Each number is 500 + 25 x the weight over its row's rms, rounded and kept within 0 to 999. Layers, rows and columns count from 0. Numbers have three digits each. The size before them is the row's rms in percent of the matrix's.

# layer 3 MLP gate, 2048x768, rms 0.112, rows 976-997, columns 0-127
101:558514548512464485481512501540426519553570483484496490495519497515506502472475524516476458520511531525513481523504531527520531520512523533462517461476574536503527519498493545540495467476417523508480476490504458518470462512508521479491480482504532565567483496498474488492496512497489484514499508514459484487501471550459539526472483487482515502487530507526474529518479531515538488459477
102:499482461515556509485520524498508472461475529511490505508545553505521458512508531512537477465493521502544491485492456510529524512492485529489509505489492501495494489495474555523510497483481521522510502536529507486524519525472510493508508535546507468541502491545448514478514492498464503498489521514490548521478486518460535511482501470499459453522478510506492478512508544499547505502477
091:472469489535512486535490501503506493491467519480503512517510521486502484519481487422500510508548499512485503459509480499506501509483531489538517511521489537524506438556509526528488508509498467448541499489493535508478522536478515495505450520500483498489497535465539486496485469479454505511510525501468499518537470491515549513501470498490542493517516536498501519497488486544529527445527
102:462523499447508480493563501522490545519519480448506495535518492517478477449441505467518455479524494508527502506496484501495510556507494508527507495507512500495514516523476493510524451506495507559510504508559504478512507516534517505505516466500487480487467498488517507487485541483488477482519554514470490501507506452496518493474479523464512500465542481508497474507529522426540471475463
108:526519557489541519492527531445500475460521522499494550495545506498464564517499470522511479521490502470545494512529486458507515510456492490546495483465445499502498505509510486545519521489480517461466474498520505495494501505483476514485481513497512503489474491510492466492481465509518539533501428481492476475553511516489520518492514516507530528462546522532492496457500462487484496528464
097:521534477488433523480488512502503494520506544516517487501488496457501475552474522490479512493499526549519538543528495471500507473496485503518481499499500529497463519523479480523465499520477469500472522463470512535496523502489482571449513452505487513484500520530520540480495477498508508492507468512484474513494573492503520454505467521519510499531482555479508510471512473555504509491496
113:496524469466491450469509529496478533488485485500503529514482508523517493504482535470475475506490555542483517555512504457479481491490510493490585480481489475482504475495491515551477516511484494527466500495530542496492508502514509516502465457512504498458495541451477494530490457504547503540489533533526524504501481514504512496524494473449519539497484494464488510505541521489442479471512
091:546469477473505554473521497475503496486532459530482524490470546505483523504510501481535506508523470526496486506531510551533527486490503462468496502499497506495494472466512513511485469488492483540503510528463517454560543495493535502500502488493521494473544526493502490494514500519507475457483464506479514513467518508524500511481450482520512470488502500500486544500520502485496491490478
098:501489517525518525545482485516481506496467540542485500529494499498501503523520495491472499487536500504507479557489526519500540492538508477482448524489525495493474498484503501463538526470579431485490505509493509509528509474488488472496555541523528483548495499500484521503543448493463507500503527486497524502519481524500506521516447497474485456466484496536453537523488477519521464479511
110:533539538524506467506501482496485502492513485518514501564474494456498568466537514510515502516517516539513469508486532473510471518525523512460522484508477508472482481533505494467488463531507491509506485471508513515516499543476481490508497461520449499496466508480526538499509512474481555459519478499506521492481474489504528495457514493513523527480519499519521508517518466537457455511587
084:516491503482519484494489483514469456511468483465555496503492501563476478472529487488518501502547501472512504478500509516488503490530540529492475522563517501493450482519479494468497517508541521472545462508514502534539542432496515515514481544536516536510462509538512528482481556502502492494510489518466518525505511487528495557476460502508454459473512513534503500478519546528538496530478
111:539493467507518495456508505485491532503524495473491499512490474488514489520501530502519529536530527518519519475488549532453495513503504516479497509499485533489502506459474520484497482503554524528525488528491533483472489520501519468508517538491495459490474481524478514518502498516486515505555475518484523490491507491490523512519537500563548499476547510511507532507498479476494452488501
092:502516516487488485472514501481507448481493525473517462497505473490510486511490488514537518470549519513524475537517499477544523486489524508490469467479538491490502528519497496508510517551452492541529488523493452463480503492514479500530528504534496519491499503485504498530472543484523544507492491555494489496471422509532493494511502456489514494496536493481488525491480473514482506529469
105:498507505497491457492502521487480531489488490509451520539530487471494522485486513477487507495541530508475491527535471504569534514545540507473535525503486505507472493505484506533533461461527468504480542506496486517469508529546487545492533484524500491542554556513516527523489531512549488500534503499505507495467506519527505485513487459444493498482496460487527504508516489515549490476437
105:500509538475509491468532495512517428504516503465498517521503515509439489531494505493475467500481482533451529459480478505514447517523475532540526536510496529496503528480520489547487484509464509488467484515518494479494530499464506484523495487514511497497473446449524497494524477490509479496512529520500481470473511445511515508511490531452500499491468489553492522517485513498531517452492
105:551513532449436493487538520486493493469524522487474472525482475498486505533539465541524505517484463481531516453518536519510478465471513480494533518498485541505509441490493553475509525501504510489515527517498466528500458480542496523525480513508485523484515519472511544499545499479490525479505528486462502527487492518500486501513486466465441513499457527516484491526516531546520486479497
101:429474500480492471506523558470520529499464475469499491468510509509495476554518555481528518466501497493482499518503456490502497499571524472512492495486475522460518511478485527486539494477522494478488505515500517526477485492484474481489554526467501473514538531501473522511472507496496486507496500519470502471541521475546503502463514502470479553535510490538523503499486474515517525510508
105:457516535494449491494544508533490479510486490571520533517486500533503517470497509522484452501513528510497497472475535474499519517513505524509520529506480497506505515555528522487498506473502475484494520471545534484541522506575467502495518478497500490518487520554514486470518505511523508499537508479483455487457505498492537501540552497525509514487461468511521485487483517507538487524500
098:531504520506520519521489502490492478467518499486498514490481528488475508511515512507518496490523495515475492525448528532499462492537479446457492503513515481541489482500493502424501559520504499499532508530486511471504493504495469522503530526486510524541545532488520487560495493490486487525502528511478540475527504524501499482498513530521518521490477539509515482459496494483518489520518
093:530513505540534502479534509498519473458479494560440494465501499504500486506502545501501493521525536538470567482507485468497491465477501485502481510462499542474547521528482481515533487509523510518490488508474534510502509506517517521489458491471493479457526537461456496498521459507483532509450520515460506543529493501485465485498519492518505487504492484493514500536488488485488541475476
094:561531447497567478482560526467488493514500517509510513481504506480487492499502528510489538515492519506466482459556535483528474477487488496494498467514511493507517481502438514514507517498504512480530544504503503483497468522536500528534483533479473501547509489524443498478495494479442512467521514508525501502478511526492534490478530477529476498472489507480516562499504534493540466486496
097:516510521522494525482441535470479488460530488523481472480498473497529497496482458498507481510479531510504505529549436525540502482461480438482501505557485494507505448532456553575508505521476466528501536522552495487546507508506487490475536522476486459512460520487480474486517473494504535485503502477562515533462514528533485532514491553497496509491501527504505512502549483489442496486498